config.toml
hidden_size = 768
intermediate_size = 3072
positions = "rope"
tie_word_embeddings = "early"
init = "uniform"
lr_mult_o = 1.54
schedule = "wsd"
decay_shape = "sqrt"
train_tokens = 1149000000
Each number is 200 + 30 x the weight over its row's rms, rounded and kept within 0 to 999. Layers, rows and columns count from 0. The size before them is the row's rms in percent of the matrix's.

# layer 3 MLP up, 3072x768, rms 0.136, rows 1878-2022, columns 384-431
101,196,144,204,209,238,169,188,170,239,213,192,185,178,211,146,223,213,186,221,201,224,242,190,210,222,175,210,200,202,211,228,178,185,179,200,247,178,224,170,245,212,213,188,152,218,203,194,134
098,201,145,179,190,214,227,204,181,143,175,211,180,219,198,229,232,201,191,171,167,174,193,187,179,169,227,259,227,246,200,201,173,226,211,198,184,177,238,209,195,222,194,146,126,173,271,194,188
098,230,181,196,200,213,246,195,268,168,175,227,206,187,200,183,181,234,206,189,216,180,212,173,201,191,173,210,186,242,199,197,189,230,216,199,191,233,245,217,228,156,170,180,190,217,211,256,121
105,215,194,240,173,201,200,226,186,178,149,157,163,183,194,110,200,284,176,165,198,232,132,197,225,215,215,227,245,192,222,227,176,225,243,214,190,202,209,223,257,211,220,178,196,215,192,196,204
106,165,178,203,187,168,222,217,251,157,124,189,161,238,172,203,186,214,207,187,197,224,167,197,190,189,191,213,186,202,198,212,243,223,219,183,170,200,181,206,229,205,220,186,256,195,222,199,246
106,184,244,158,135,233,189,183,202,220,231,225,206,194,197,222,221,171,242,198,166,222,202,237,184,188,193,207,214,181,182,193,221,203,176,192,227,187,209,201,239,229,214,170,207,196,179,175,198
098,187,158,190,157,189,165,217,213,183,173,168,208,226,216,183,202,193,127,182,178,250,233,213,198,179,221,175,185,173,253,178,232,167,201,188,154,152,163,239,241,213,183,202,218,156,209,181,176
095,250,184,217,233,215,178,207,184,229,194,200,217,291,200,237,170,163,211,224,211,219,195,146,221,163,165,220,175,201,256,245,246,180,208,142,211,223,151,174,139,176,198,241,179,236,213,207,212
106,181,179,174,199,180,136,193,194,178,196,191,197,157,217,211,166,181,203,235,242,207,189,207,174,183,201,220,229,185,197,210,196,225,166,215,231,236,223,264,144,135,294,157,185,215,194,190,152
102,161,218,161,268,188,140,237,203,227,196,202,236,198,203,236,166,203,253,179,167,161,178,207,220,191,197,211,223,210,133,214,175,222,222,190,211,173,218,238,173,187,188,161,249,228,198,228,168
091,162,188,187,181,218,196,194,241,179,234,190,172,227,224,180,200,182,192,199,211,183,160,192,176,179,193,169,249,222,120,229,186,183,196,195,212,191,213,218,180,257,173,200,241,166,262,157,213
101,193,175,200,179,222,137,205,191,196,234,182,199,138,215,253,179,164,247,230,223,252,211,197,178,223,145,214,189,189,214,191,173,241,259,216,207,155,179,271,184,175,193,188,191,196,209,174,158
096,164,211,191,166,226,265,188,187,229,191,234,203,178,176,150,222,221,232,174,204,239,204,146,157,185,222,167,274,225,185,196,233,237,208,177,202,220,208,242,206,218,206,201,164,192,194,177,199
109,252,217,235,205,223,204,229,249,217,130,194,132,160,227,167,172,232,204,200,253,268,177,206,229,201,288,191,171,241,206,176,218,214,150,264,219,229,236,148,157,174,185,165,153,193,169,168,235
100,179,175,193,194,158,202,188,184,231,194,224,209,189,186,246,183,164,161,195,155,196,208,224,199,200,164,220,226,194,172,141,255,187,192,197,175,197,159,195,235,200,197,257,172,205,184,155,220
097,207,206,195,182,249,209,160,216,171,188,204,211,235,180,186,202,209,187,184,196,174,186,171,108,224,137,188,199,172,162,195,173,176,191,176,213,190,163,216,166,176,135,225,208,193,187,234,210
098,217,216,196,182,177,201,251,254,188,169,210,164,163,182,208,250,259,247,176,279,218,200,169,191,250,196,199,185,228,209,253,128,195,204,222,209,191,167,257,192,248,287,138,244,200,216,213,231
103,188,241,208,185,151,235,246,216,181,196,236,217,183,220,186,233,214,211,291,207,171,229,187,165,210,217,221,199,173,206,200,206,156,219,232,173,204,211,170,139,229,244,141,232,221,194,192,186
093,225,222,159,170,219,202,181,194,227,205,179,172,192,230,192,142,174,185,214,192,260,201,161,152,157,182,173,192,170,216,168,205,212,213,172,235,161,207,171,162,206,204,202,184,210,141,292,173
103,198,179,219,167,192,178,207,220,218,177,180,226,178,214,251,211,205,181,165,215,150,171,174,186,227,184,183,192,233,136,146,229,202,240,162,225,204,210,213,219,210,213,168,215,159,200,213,176
105,213,213,185,214,190,186,184,193,129,174,194,147,202,226,204,225,215,237,221,167,223,198,175,225,220,239,229,182,160,205,257,235,226,202,193,226,189,189,205,219,216,217,192,220,152,168,205,198
109,183,222,177,215,211,174,216,198,265,128,228,240,140,159,190,271,196,193,188,188,182,160,256,221,229,180,220,213,202,153,162,245,193,230,251,238,216,245,198,191,180,226,173,234,234,165,244,180
110,190,189,208,222,187,155,224,176,204,245,165,233,169,218,198,204,248,207,185,227,214,209,223,185,147,255,194,185,230,181,170,165,128,173,172,191,238,195,174,174,215,189,183,172,206,194,211,188
107,188,163,191,186,210,198,216,194,206,241,243,219,155,218,171,253,169,210,234,153,233,254,222,225,196,166,185,169,239,182,182,231,226,199,135,240,217,219,230,237,198,208,234,188,208,167,204,193
102,204,214,170,187,251,172,154,208,203,193,156,186,180,162,211,203,188,217,230,196,190,176,231,168,218,181,196,181,256,152,212,207,221,196,219,196,234,221,149,207,249,233,193,203,207,231,241,189
094,193,235,228,210,175,198,217,235,189,174,265,213,194,149,220,189,204,203,146,225,219,200,195,144,189,197,151,185,185,178,221,256,243,144,172,149,194,223,242,180,215,142,191,196,164,207,156,178
099,223,163,207,209,195,196,203,194,181,218,248,178,211,215,211,206,186,194,226,148,191,284,164,243,173,228,179,182,151,198,221,264,221,256,216,208,207,202,203,238,286,164,152,193,200,211,269,234
101,163,183,198,243,193,210,205,225,202,222,219,177,224,199,266,217,178,193,174,205,160,227,151,170,197,176,193,222,247,220,181,198,197,157,177,224,211,229,216,198,173,257,199,213,141,194,207,180
107,188,153,217,195,182,195,175,194,169,232,210,253,210,261,215,203,196,153,185,208,194,175,138,200,265,210,229,187,205,213,241,194,186,230,210,239,162,216,199,249,160,244,177,203,200,235,232,166
100,210,244,189,143,213,187,244,175,176,192,225,161,171,213,222,211,195,187,194,192,202,216,214,197,197,207,221,199,252,206,189,219,219,188,176,205,216,222,205,202,197,182,151,191,191,250,218,190
095,174,188,204,206,199,192,184,255,175,184,209,206,212,266,189,178,175,162,222,166,166,185,231,192,186,159,186,192,182,208,175,141,230,224,236,211,231,197,229,240,166,211,253,259,223,181,205,265
102,206,224,201,203,228,214,224,232,170,172,224,164,171,196,193,180,166,196,243,154,213,180,256,162,232,191,196,168,295,240,239,217,248,257,196,176,166,241,204,151,211,136,206,134,185,275,238,207
097,224,207,224,197,205,224,231,213,173,172,208,186,279,195,236,229,220,173,186,211,234,143,213,120,238,197,193,199,180,180,243,142,210,192,222,164,223,236,180,206,257,203,166,212,161,138,240,155
095,163,160,211,247,200,207,201,213,173,175,233,174,222,221,208,190,238,214,208,188,145,214,206,205,236,233,230,158,163,219,206,168,232,222,182,177,150,196,227,194,210,229,222,133,137,185,251,282
104,161,210,196,193,205,229,205,194,176,205,239,161,186,181,237,218,261,181,218,200,217,197,253,210,221,242,193,160,218,225,250,185,163,176,226,190,186,226,187,200,178,221,220,186,250,203,196,234
095,203,202,206,241,241,155,162,247,208,225,182,247,179,199,178,221,212,199,165,177,174,204,178,179,219,151,237,221,161,209,206,181,235,208,215,194,218,217,247,160,168,173,195,190,224,179,218,205
107,207,222,202,178,231,200,199,245,191,245,189,221,215,209,136,248,153,188,196,149,161,215,197,224,204,214,174,181,214,213,187,149,207,214,166,234,159,156,176,176,236,226,199,234,223,159,221,226
098,187,198,245,225,193,222,190,270,226,151,232,191,180,282,239,155,191,182,169,224,214,198,226,164,211,153,217,211,230,171,214,204,144,160,266,203,216,156,199,171,240,216,230,191,136,183,229,202
105,190,163,227,218,220,204,234,225,267,150,195,207,153,211,201,206,213,218,198,191,226,179,229,172,225,264,218,201,178,172,168,187,186,206,228,228,154,206,203,181,263,246,208,192,177,217,182,217
097,228,198,160,186,195,142,176,210,261,196,157,165,193,183,194,217,178,208,176,211,185,201,224,156,225,168,189,165,184,205,190,255,209,168,169,176,190,190,181,221,182,171,173,191,221,247,163,195
100,220,252,251,174,250,185,197,186,185,174,193,197,176,218,210,175,165,237,197,199,197,229,173,172,203,159,182,177,289,205,190,227,193,190,207,237,180,229,190,188,163,205,195,141,195,197,199,146
109,203,166,188,192,208,189,225,204,220,158,235,137,220,209,213,212,194,262,185,149,184,219,188,220,218,300,226,199,214,201,163,143,211,232,188,159,257,235,178,183,188,190,209,210,177,179,243,224
102,200,228,243,181,179,194,245,230,191,174,172,204,169,165,158,190,154,172,188,214,169,203,177,206,226,211,220,159,191,206,197,147,198,221,220,251,216,170,233,206,220,245,206,158,189,176,181,225
099,219,182,223,177,231,242,252,209,214,228,242,201,204,241,223,261,232,157,217,195,217,252,216,234,222,193,192,211,173,225,186,184,259,263,172,228,171,238,206,214,195,249,216,189,202,139,145,256
102,168,148,187,193,250,192,198,175,231,126,231,208,196,246,216,147,126,184,184,180,189,221,156,199,230,215,210,198,211,199,265,217,191,237,236,182,190,199,209,216,217,197,257,192,195,225,216,131
096,145,173,167,198,218,186,205,210,191,173,192,188,208,214,192,189,176,205,168,192,181,200,213,189,215,183,172,166,211,202,254,209,166,214,210,200,185,196,227,238,256,213,160,209,198,189,153,173
100,185,209,255,213,229,217,218,221,154,234,169,167,205,211,177,205,186,244,214,184,178,210,192,259,186,260,179,212,198,211,214,218,185,178,212,195,147,201,198,192,177,171,193,252,184,169,195,225
094,207,219,197,187,242,212,194,183,233,190,201,143,213,226,219,223,194,203,186,214,265,242,176,233,206,170,194,159,208,215,190,206,160,177,177,208,206,227,262,238,248,218,248,182,226,217,238,181
091,187,229,177,185,214,224,179,198,194,178,166,179,197,187,177,179,162,220,202,197,217,237,227,171,252,193,177,233,162,216,212,200,212,167,123,238,116,243,169,231,226,231,193,213,172,219,160,166
099,196,260,117,119,166,200,167,261,157,204,193,153,177,209,171,152,136,188,198,229,200,193,193,209,118,210,248,194,173,263,182,138,203,178,165,218,207,185,197,216,232,169,212,221,177,202,185,197
104,215,229,143,187,186,243,194,219,169,220,209,200,213,202,205,162,219,167,161,234,235,206,209,208,207,188,167,233,189,235,247,197,197,147,203,166,176,209,206,195,216,233,195,198,210,247,199,191
095,217,181,202,187,166,164,205,194,204,199,203,163,142,186,236,193,223,220,173,144,230,193,185,204,188,225,184,129,191,165,225,235,245,200,175,252,213,228,263,225,244,164,191,181,201,177,236,207
103,203,208,244,198,146,219,183,224,197,228,216,190,231,237,200,182,231,194,185,279,199,183,154,164,196,181,250,193,189,203,179,202,209,242,238,140,201,183,212,178,229,232,230,207,202,236,196,170
107,203,172,252,199,216,196,187,194,238,165,162,177,175,214,180,189,235,202,218,178,224,186,203,237,211,199,205,165,242,242,240,233,194,223,183,228,239,213,238,179,193,179,201,183,226,227,103,166
093,207,206,228,223,192,213,203,220,195,255,198,288,201,183,201,213,191,203,248,200,184,221,181,151,209,213,221,206,230,205,162,193,181,165,200,220,182,178,169,212,161,176,241,166,242,220,151,190
093,210,163,175,171,217,165,215,182,166,205,211,169,216,212,202,150,228,188,196,166,233,176,244,229,202,191,246,187,190,215,190,204,217,146,218,189,231,200,244,234,171,169,198,187,252,221,183,214
094,239,223,144,220,172,235,138,176,200,204,268,246,208,199,171,136,219,194,185,188,176,189,218,121,192,193,227,260,193,187,226,269,191,173,157,233,210,229,209,192,183,197,183,205,238,157,239,176
099,207,176,209,161,194,164,167,195,248,185,196,237,178,255,141,250,186,238,190,153,185,199,184,170,259,130,223,205,168,216,168,252,255,208,215,208,228,223,144,222,213,161,248,238,235,186,188,233
101,179,194,209,146,213,254,178,198,226,149,194,134,222,187,256,206,166,190,212,197,182,199,232,216,231,144,212,200,180,193,160,171,213,211,141,165,213,258,186,308,218,194,231,225,205,199,218,200
103,162,261,151,154,245,243,190,205,219,196,241,172,233,181,182,252,204,189,175,158,166,172,231,165,202,173,221,219,252,174,214,225,262,190,218,187,192,175,243,189,189,169,177,217,199,188,204,187
107,179,184,140,192,178,208,236,240,256,229,158,143,202,201,194,183,241,219,205,215,189,171,228,184,217,165,214,259,268,202,202,127,154,229,197,193,204,213,264,207,255,223,259,173,153,191,166,210
097,172,214,200,155,181,148,249,180,197,236,131,187,212,203,229,235,181,223,220,203,159,202,249,233,231,152,195,181,201,193,221,156,214,155,238,187,154,160,213,198,220,154,171,191,210,183,201,226
100,182,155,186,170,218,197,223,204,188,229,194,211,186,214,193,243,181,180,154,228,291,221,209,155,183,209,223,135,169,210,241,248,194,194,201,235,215,212,230,150,184,202,190,197,182,184,250,129
109,131,184,189,192,228,186,180,213,226,205,183,226,222,170,201,281,238,208,187,216,199,244,219,154,219,214,168,169,253,200,254,260,181,207,219,212,250,245,239,199,187,210,215,211,203,212,194,210
097,231,204,201,236,231,221,226,203,131,243,213,227,190,221,217,212,184,165,194,187,167,217,191,153,202,191,210,208,131,217,222,196,248,228,177,208,215,228,168,219,239,167,239,268,245,142,238,222
095,194,212,235,197,199,203,221,196,147,203,193,234,239,158,151,200,135,207,228,184,189,214,202,227,214,161,187,208,202,188,190,213,185,182,217,198,205,172,229,129,207,201,269,215,272,244,215,195
098,132,160,179,211,197,232,153,130,187,191,206,190,191,176,224,165,183,179,180,174,183,211,227,197,203,152,170,174,220,184,186,211,183,185,199,173,241,173,152,208,222,227,192,169,212,213,172,191
102,149,139,194,206,200,185,192,184,188,185,206,170,177,185,213,206,170,202,227,147,192,238,183,207,215,164,205,217,196,196,196,149,232,225,144,211,178,192,230,235,199,213,186,214,222,179,147,185
111,177,171,264,218,165,194,188,211,204,246,220,179,181,222,203,272,244,235,185,218,179,169,163,175,205,213,158,189,235,245,207,206,163,219,229,233,215,155,212,187,180,182,252,181,139,210,167,194
101,200,175,204,189,187,248,172,182,190,190,191,186,226,204,206,193,259,186,191,211,196,211,168,244,202,177,145,185,216,169,178,176,206,225,216,192,203,212,202,177,191,227,154,175,157,179,240,195
088,190,185,221,212,202,173,183,175,163,197,145,150,159,195,201,153,211,159,186,147,223,141,187,232,234,180,210,206,192,250,222,206,214,160,182,210,232,220,184,201,196,212,227,185,116,205,223,183
092,184,211,219,125,204,179,166,201,217,200,248,180,259,199,191,194,224,202,195,226,200,224,175,145,188,233,173,165,211,232,196,179,240,189,243,236,240,223,202,205,168,255,215,142,177,227,142,181
103,199,256,228,194,219,235,170,145,142,183,178,176,208,168,189,200,165,189,135,151,184,202,160,235,213,260,211,165,217,242,179,166,178,212,147,228,150,200,154,198,256,216,190,183,164,179,205,178
095,172,241,200,190,204,272,193,236,148,243,211,194,249,162,194,234,163,156,220,171,208,203,191,202,207,218,241,230,175,188,152,230,214,230,237,220,230,215,177,191,229,195,115,234,236,193,158,187
105,234,222,238,226,219,219,184,158,209,180,199,133,199,214,214,172,210,186,195,212,208,190,189,181,199,216,210,177,218,158,226,212,195,130,201,206,168,205,179,217,227,231,264,206,232,209,182,250
103,194,226,225,200,181,223,196,192,179,245,168,200,176,240,230,230,243,279,206,212,190,210,191,181,194,208,221,158,203,183,197,134,196,217,183,159,262,186,192,201,242,176,201,143,186,155,122,192
100,183,176,172,210,227,223,204,260,220,202,144,183,193,155,182,172,187,196,118,154,145,221,245,224,276,151,173,172,163,135,195,193,185,254,207,246,182,245,186,169,206,202,196,138,163,217,169,215
101,217,169,190,198,211,146,203,238,194,129,156,195,252,211,185,213,221,144,183,184,178,162,162,210,223,174,239,176,164,150,155,146,202,167,183,222,212,234,203,313,203,214,176,181,159,206,214,154
091,186,171,211,222,157,194,221,143,204,195,196,193,163,182,200,214,196,213,191,207,268,213,172,191,193,212,175,213,218,194,198,182,170,261,152,208,202,237,207,216,225,198,197,221,234,176,217,141
099,188,196,200,229,153,229,160,182,220,148,146,160,215,201,175,148,186,178,202,264,228,205,203,209,212,229,231,213,235,193,223,220,192,282,216,191,183,209,156,170,181,135,220,199,160,210,240,152
099,235,162,223,156,224,183,176,184,171,203,189,154,206,187,193,227,187,225,180,198,178,164,169,194,187,190,243,176,166,200,201,180,238,219,113,209,140,228,162,230,235,187,237,214,227,190,211,235
104,203,159,221,204,199,233,157,199,176,231,182,187,200,209,222,189,206,172,238,222,225,239,108,209,249,169,208,189,177,217,289,246,184,156,181,231,143,203,220,199,235,168,196,230,239,206,191,154
098,229,213,195,255,222,172,168,187,231,206,242,239,200,217,217,228,216,187,178,204,199,176,164,178,221,155,182,181,183,231,117,164,189,178,138,243,207,182,139,216,252,222,218,174,223,163,150,187
103,184,180,203,210,225,248,217,223,184,186,208,180,161,196,251,217,185,207,166,224,169,180,192,209,190,152,227,164,165,232,234,229,205,183,241,208,183,209,178,194,177,212,198,190,188,216,197,172
106,173,180,167,160,173,198,228,228,200,192,177,218,251,217,188,209,201,218,207,160,175,207,211,191,216,229,240,219,190,213,177,253,177,177,193,250,143,153,246,212,187,196,163,263,168,242,165,162
096,222,187,142,170,177,234,233,249,209,172,181,184,176,207,229,168,145,178,213,144,222,146,206,164,220,205,206,214,190,225,208,235,232,229,131,161,280,235,180,185,158,212,194,189,203,186,228,210
099,158,209,188,178,189,166,168,230,153,231,213,141,178,227,211,163,157,181,239,209,211,217,195,173,236,225,221,173,200,145,201,222,179,205,183,195,187,194,177,213,197,185,250,186,168,173,194,194
098,230,213,230,197,259,178,191,156,234,180,221,200,205,186,210,169,246,190,145,190,168,231,228,164,239,237,199,227,256,209,204,199,227,185,220,235,300,157,211,199,191,220,210,181,219,244,187,215
101,190,209,204,175,212,197,242,180,207,210,159,146,215,207,216,196,226,211,167,167,155,145,176,207,184,190,181,176,229,208,225,145,199,230,205,238,219,237,177,174,197,190,218,158,190,170,245,159
088,137,191,222,213,187,201,264,169,180,203,188,267,169,187,197,154,205,230,251,206,202,236,193,154,227,205,215,202,154,190,205,210,234,163,199,215,239,184,189,213,233,192,229,185,206,181,208,204
112,169,230,124,202,211,229,229,238,218,153,191,182,134,217,158,188,224,217,205,191,168,168,226,201,196,212,190,190,236,183,192,179,188,197,132,233,171,199,225,211,194,174,184,189,189,174,288,181
098,243,205,158,184,172,293,194,188,144,199,225,191,175,242,188,199,166,179,210,204,106,204,238,183,216,241,219,231,222,172,197,147,252,218,161,203,173,161,202,231,211,247,234,195,180,211,197,164
098,187,209,215,164,200,170,258,200,190,224,179,213,173,251,191,240,189,149,225,220,186,235,184,225,179,195,164,209,249,137,202,235,184,196,220,171,177,194,135,171,210,239,200,242,147,164,245,189
097,201,228,244,157,198,221,211,219,240,227,201,183,261,200,215,241,170,212,198,236,180,221,151,172,229,209,192,207,221,233,211,191,222,196,210,211,227,193,229,201,216,181,199,223,246,157,192,144
102,195,188,190,218,194,180,221,225,255,243,170,223,187,223,206,205,151,226,197,176,234,199,223,167,210,228,199,186,283,182,209,219,153,191,231,143,108,187,181,201,252,180,251,148,201,229,184,201
098,241,188,280,257,206,194,221,193,232,207,216,190,213,254,225,182,168,225,171,199,217,217,166,190,205,181,191,232,193,170,245,185,168,176,203,193,203,160,193,192,162,215,217,219,195,235,189,204
101,210,192,216,192,278,220,207,212,236,205,224,242,163,237,219,210,242,145,149,226,213,212,178,247,167,192,228,206,199,156,212,217,201,243,243,202,198,215,177,186,216,189,135,233,218,225,247,229
095,201,179,222,200,256,245,289,186,232,242,177,239,208,195,231,200,166,194,171,217,201,243,171,159,171,250,216,231,217,214,268,173,217,153,148,183,167,239,195,213,178,247,171,147,227,201,240,224
102,188,219,204,193,227,172,156,195,198,197,177,203,204,230,216,188,210,188,194,168,159,193,199,223,184,218,241,211,177,214,217,213,188,167,135,275,186,186,184,258,150,182,205,147,145,230,203,188
103,190,168,186,228,186,230,210,208,202,236,201,208,196,220,266,216,173,210,208,210,226,221,165,171,197,175,215,201,195,235,218,218,230,219,194,201,223,158,204,229,168,173,226,206,253,225,190,227
104,160,141,180,234,209,219,181,173,256,225,207,168,208,185,210,191,219,181,249,215,154,208,152,192,232,209,201,226,193,219,164,206,194,215,123,191,219,193,227,245,198,207,200,241,164,207,203,183
103,205,199,196,178,188,164,250,201,219,212,277,235,236,241,154,194,290,208,237,209,215,210,167,177,174,204,187,183,170,152,190,178,205,233,193,209,176,256,216,183,192,196,204,225,224,180,172,246
101,136,174,175,181,189,235,194,152,158,196,160,214,177,215,131,206,198,193,184,202,130,240,221,165,158,184,215,213,188,236,264,194,204,213,186,218,171,198,249,182,240,211,199,186,144,229,240,204
093,206,167,227,212,242,138,216,200,178,210,228,202,241,151,222,185,195,204,171,217,207,191,190,159,202,226,189,197,175,279,264,221,192,195,211,175,199,216,224,174,174,181,190,196,197,149,140,201
104,207,263,187,217,258,187,236,209,179,207,187,225,206,193,224,219,230,196,193,193,176,173,197,244,182,258,230,193,157,166,226,208,214,165,179,202,256,234,161,172,144,148,233,211,234,200,193,161
100,241,157,203,216,182,203,219,244,161,170,186,191,233,228,186,231,150,223,244,218,200,206,173,124,232,247,197,175,162,203,219,211,197,250,209,168,180,205,153,161,191,220,227,207,165,210,211,188
099,147,228,198,230,223,181,247,206,191,194,193,213,180,192,159,204,162,177,211,197,204,217,205,237,228,284,187,195,153,211,192,201,220,184,200,179,189,197,184,203,260,169,168,230,280,154,222,190
100,174,242,219,185,216,185,223,232,183,198,199,281,205,162,223,181,211,194,218,258,228,223,219,171,196,218,232,221,142,256,204,235,241,255,170,205,168,279,250,169,198,261,198,256,195,212,158,214
101,199,183,260,230,231,229,227,158,198,246,202,173,210,198,194,222,257,204,200,194,190,195,183,251,215,215,238,206,202,260,164,200,175,228,160,249,153,202,147,202,160,191,168,175,199,175,236,195
092,224,205,226,222,186,226,154,159,221,180,173,219,214,198,202,192,235,141,206,202,173,169,211,184,224,193,223,199,220,179,229,245,193,240,222,147,235,194,255,183,204,209,222,179,209,230,215,201
094,224,189,175,220,236,209,183,264,195,270,154,235,240,202,172,151,222,203,263,191,217,133,178,156,153,190,207,179,192,198,259,148,205,173,179,210,196,204,290,215,186,220,225,251,240,215,218,204
103,226,280,191,251,191,172,195,178,260,197,175,223,163,160,210,190,158,208,159,173,260,249,223,190,166,247,178,206,166,252,200,143,245,235,225,221,175,226,188,234,156,181,198,166,210,200,195,198
131,188,202,201,221,212,248,191,205,202,234,192,186,246,233,244,222,214,172,216,144,159,210,206,169,219,209,185,135,162,201,182,183,185,219,197,178,187,182,188,220,171,219,216,219,126,133,275,188
098,129,253,186,217,205,194,202,255,205,196,140,179,170,204,217,211,188,196,185,197,177,196,245,230,192,229,232,211,174,157,225,209,224,189,218,208,212,211,149,176,236,172,210,193,218,187,249,194
104,242,214,216,211,217,200,214,231,164,237,170,208,190,134,139,149,212,213,199,178,194,181,190,219,194,164,172,194,248,242,178,224,226,158,194,214,187,197,164,217,213,137,227,238,203,225,222,189
097,153,198,174,198,199,220,216,223,203,187,218,210,201,210,195,175,178,244,260,222,179,200,187,244,267,232,127,194,232,211,231,236,211,252,189,242,212,254,222,190,163,207,222,192,203,248,160,203
107,202,151,163,189,228,210,231,306,231,192,229,198,226,190,218,199,162,205,166,194,197,223,170,210,221,166,176,186,222,215,182,205,200,244,219,156,251,217,172,247,185,196,211,162,219,245,226,188
088,205,165,264,203,201,193,212,214,216,266,201,164,190,212,207,175,197,147,197,189,241,195,234,188,148,241,218,139,161,212,188,189,199,232,203,197,205,273,234,175,181,188,219,105,201,191,185,216
101,248,148,224,171,189,152,165,205,260,226,224,181,239,163,178,214,190,244,178,182,168,176,184,202,241,248,170,168,232,172,241,190,171,176,209,161,137,164,208,175,234,222,158,149,227,222,188,176
101,146,171,212,215,197,197,210,235,218,210,149,217,196,242,197,174,217,161,182,195,195,195,224,172,217,210,228,187,178,208,161,198,210,186,251,218,255,181,174,176,216,175,235,231,220,263,211,234
095,146,143,177,247,258,216,239,208,242,260,216,259,184,214,181,215,153,208,275,237,222,155,250,213,159,207,197,150,183,197,210,201,182,169,221,199,196,175,226,206,208,196,199,189,203,208,241,158
106,211,173,240,229,226,182,156,204,227,168,178,270,135,207,238,193,158,180,162,195,160,226,210,183,225,206,172,193,213,224,191,210,217,206,166,177,219,236,244,202,242,190,182,225,177,164,236,207
100,157,220,202,151,205,181,195,136,216,204,145,249,224,202,219,231,241,142,220,228,237,211,259,191,214,175,200,222,210,204,195,196,188,161,145,185,209,190,196,247,212,183,171,194,268,225,230,217
099,178,173,195,216,236,161,196,193,180,172,194,173,179,176,216,199,198,234,220,251,237,184,204,161,203,229,209,186,249,210,178,155,218,204,136,199,216,199,166,216,201,264,216,155,184,251,215,158
094,192,267,218,170,245,213,191,215,183,235,159,219,275,238,213,280,206,152,201,219,217,179,172,194,221,156,198,200,174,197,199,204,257,173,182,173,244,215,172,225,239,251,204,194,215,173,197,169
113,171,223,194,162,217,198,215,166,242,226,176,236,207,221,192,186,163,226,196,242,196,188,212,206,223,148,220,230,202,165,191,196,252,295,189,193,211,221,165,195,237,186,159,251,223,164,191,162
101,136,216,225,269,196,214,213,207,197,267,202,203,168,196,222,180,238,156,227,266,207,241,189,155,233,142,167,211,190,183,204,221,169,211,275,202,148,210,166,260,240,149,240,225,208,222,251,164
103,227,163,178,226,215,175,206,199,149,211,214,209,221,227,224,161,208,191,191,191,236,259,218,143,188,249,194,190,238,191,219,288,209,210,171,188,206,223,177,237,227,235,157,179,251,236,254,180
109,227,209,179,136,196,231,191,237,228,255,199,149,226,187,215,183,197,232,194,207,223,195,184,280,252,136,163,206,206,267,262,183,206,204,197,203,221,177,177,229,213,197,171,184,164,244,200,214
100,175,237,187,182,275,247,183,199,184,183,164,198,160,178,209,207,181,236,169,181,244,214,236,168,230,191,165,157,216,193,260,205,185,204,190,208,207,243,208,163,161,184,182,198,189,215,232,208
102,236,178,202,245,151,172,196,219,210,256,215,224,183,214,147,181,220,172,168,209,238,182,195,195,193,243,179,185,237,227,194,266,197,180,186,246,196,254,198,175,206,123,200,212,191,236,218,184
108,202,203,269,232,195,168,181,168,224,168,175,158,118,183,138,203,193,164,220,219,183,255,153,214,205,196,199,196,193,200,212,194,226,194,203,160,191,248,222,159,230,169,209,156,212,171,207,209
105,200,199,196,199,189,214,174,197,194,199,181,144,224,225,274,157,229,203,174,111,212,213,212,158,224,220,160,205,160,226,194,199,197,148,253,185,155,234,213,206,206,251,147,178,249,205,211,258
101,225,161,215,203,239,198,247,213,221,181,241,206,215,209,173,200,151,225,197,211,193,201,172,206,205,243,193,215,222,249,194,151,241,148,203,220,238,177,190,183,212,231,159,213,234,171,197,200
110,247,195,238,197,149,207,158,216,245,177,197,235,212,188,174,213,162,195,182,234,197,263,187,229,276,187,216,252,216,227,207,170,200,174,233,203,184,164,196,208,177,264,144,187,179,211,251,231
092,211,181,246,148,205,179,192,260,232,196,205,242,250,198,250,147,273,167,93,214,175,240,203,237,254,195,211,183,175,191,155,150,204,188,145,221,211,198,197,229,178,195,194,209,237,189,172,232
093,232,211,210,156,202,200,184,220,198,215,153,216,214,180,177,203,167,218,190,212,220,195,180,155,146,215,191,204,160,142,201,197,178,187,192,155,140,190,215,202,202,201,195,210,218,222,193,225
104,191,212,223,226,207,175,222,164,165,229,158,206,183,164,259,171,137,191,163,246,187,250,211,213,244,177,193,159,200,150,182,172,256,178,171,233,207,195,209,181,194,180,197,208,239,206,158,190
091,156,176,249,177,198,154,191,214,229,199,172,200,125,178,186,210,189,196,248,170,193,159,231,203,213,211,219,186,216,168,220,186,163,209,194,150,246,163,178,191,174,249,250,202,165,202,168,244
093,232,187,194,165,223,135,211,163,177,198,234,205,127,194,176,193,202,177,214,172,185,195,201,220,250,220,249,203,195,206,176,234,216,160,206,205,156,213,176,265,212,205,214,219,217,171,176,243
099,137,256,159,173,242,142,158,215,169,170,222,233,243,281,226,231,130,207,173,209,186,233,266,157,185,145,215,207,193,267,193,162,179,228,169,227,186,177,155,219,233,217,254,193,233,224,233,199
099,164,206,219,201,185,201,204,166,194,245,131,148,211,193,189,249,193,177,237,221,277,202,226,242,152,222,243,209,185,198,210,204,223,175,180,183,210,168,198,204,183,191,164,169,176,175,228,178
097,218,143,206,204,176,211,162,248,187,259,175,195,176,191,195,171,196,213,137,232,173,210,204,247,204,212,198,217,219,147,198,190,198,148,207,194,203,183,189,247,197,185,179,177,197,248,167,234
095,225,247,195,178,192,189,192,173,225,150,188,214,189,206,155,208,172,207,268,160,153,156,246,234,172,221,204,194,190,232,198,177,235,237,179,194,221,221,204,214,218,236,175,175,248,248,171,236
101,201,217,227,202,191,164,198,224,154,225,144,218,210,184,220,220,249,153,145,180,192,174,200,120,217,128,203,208,157,192,176,228,233,198,237,220,229,218,238,197,249,166,163,218,187,202,239,178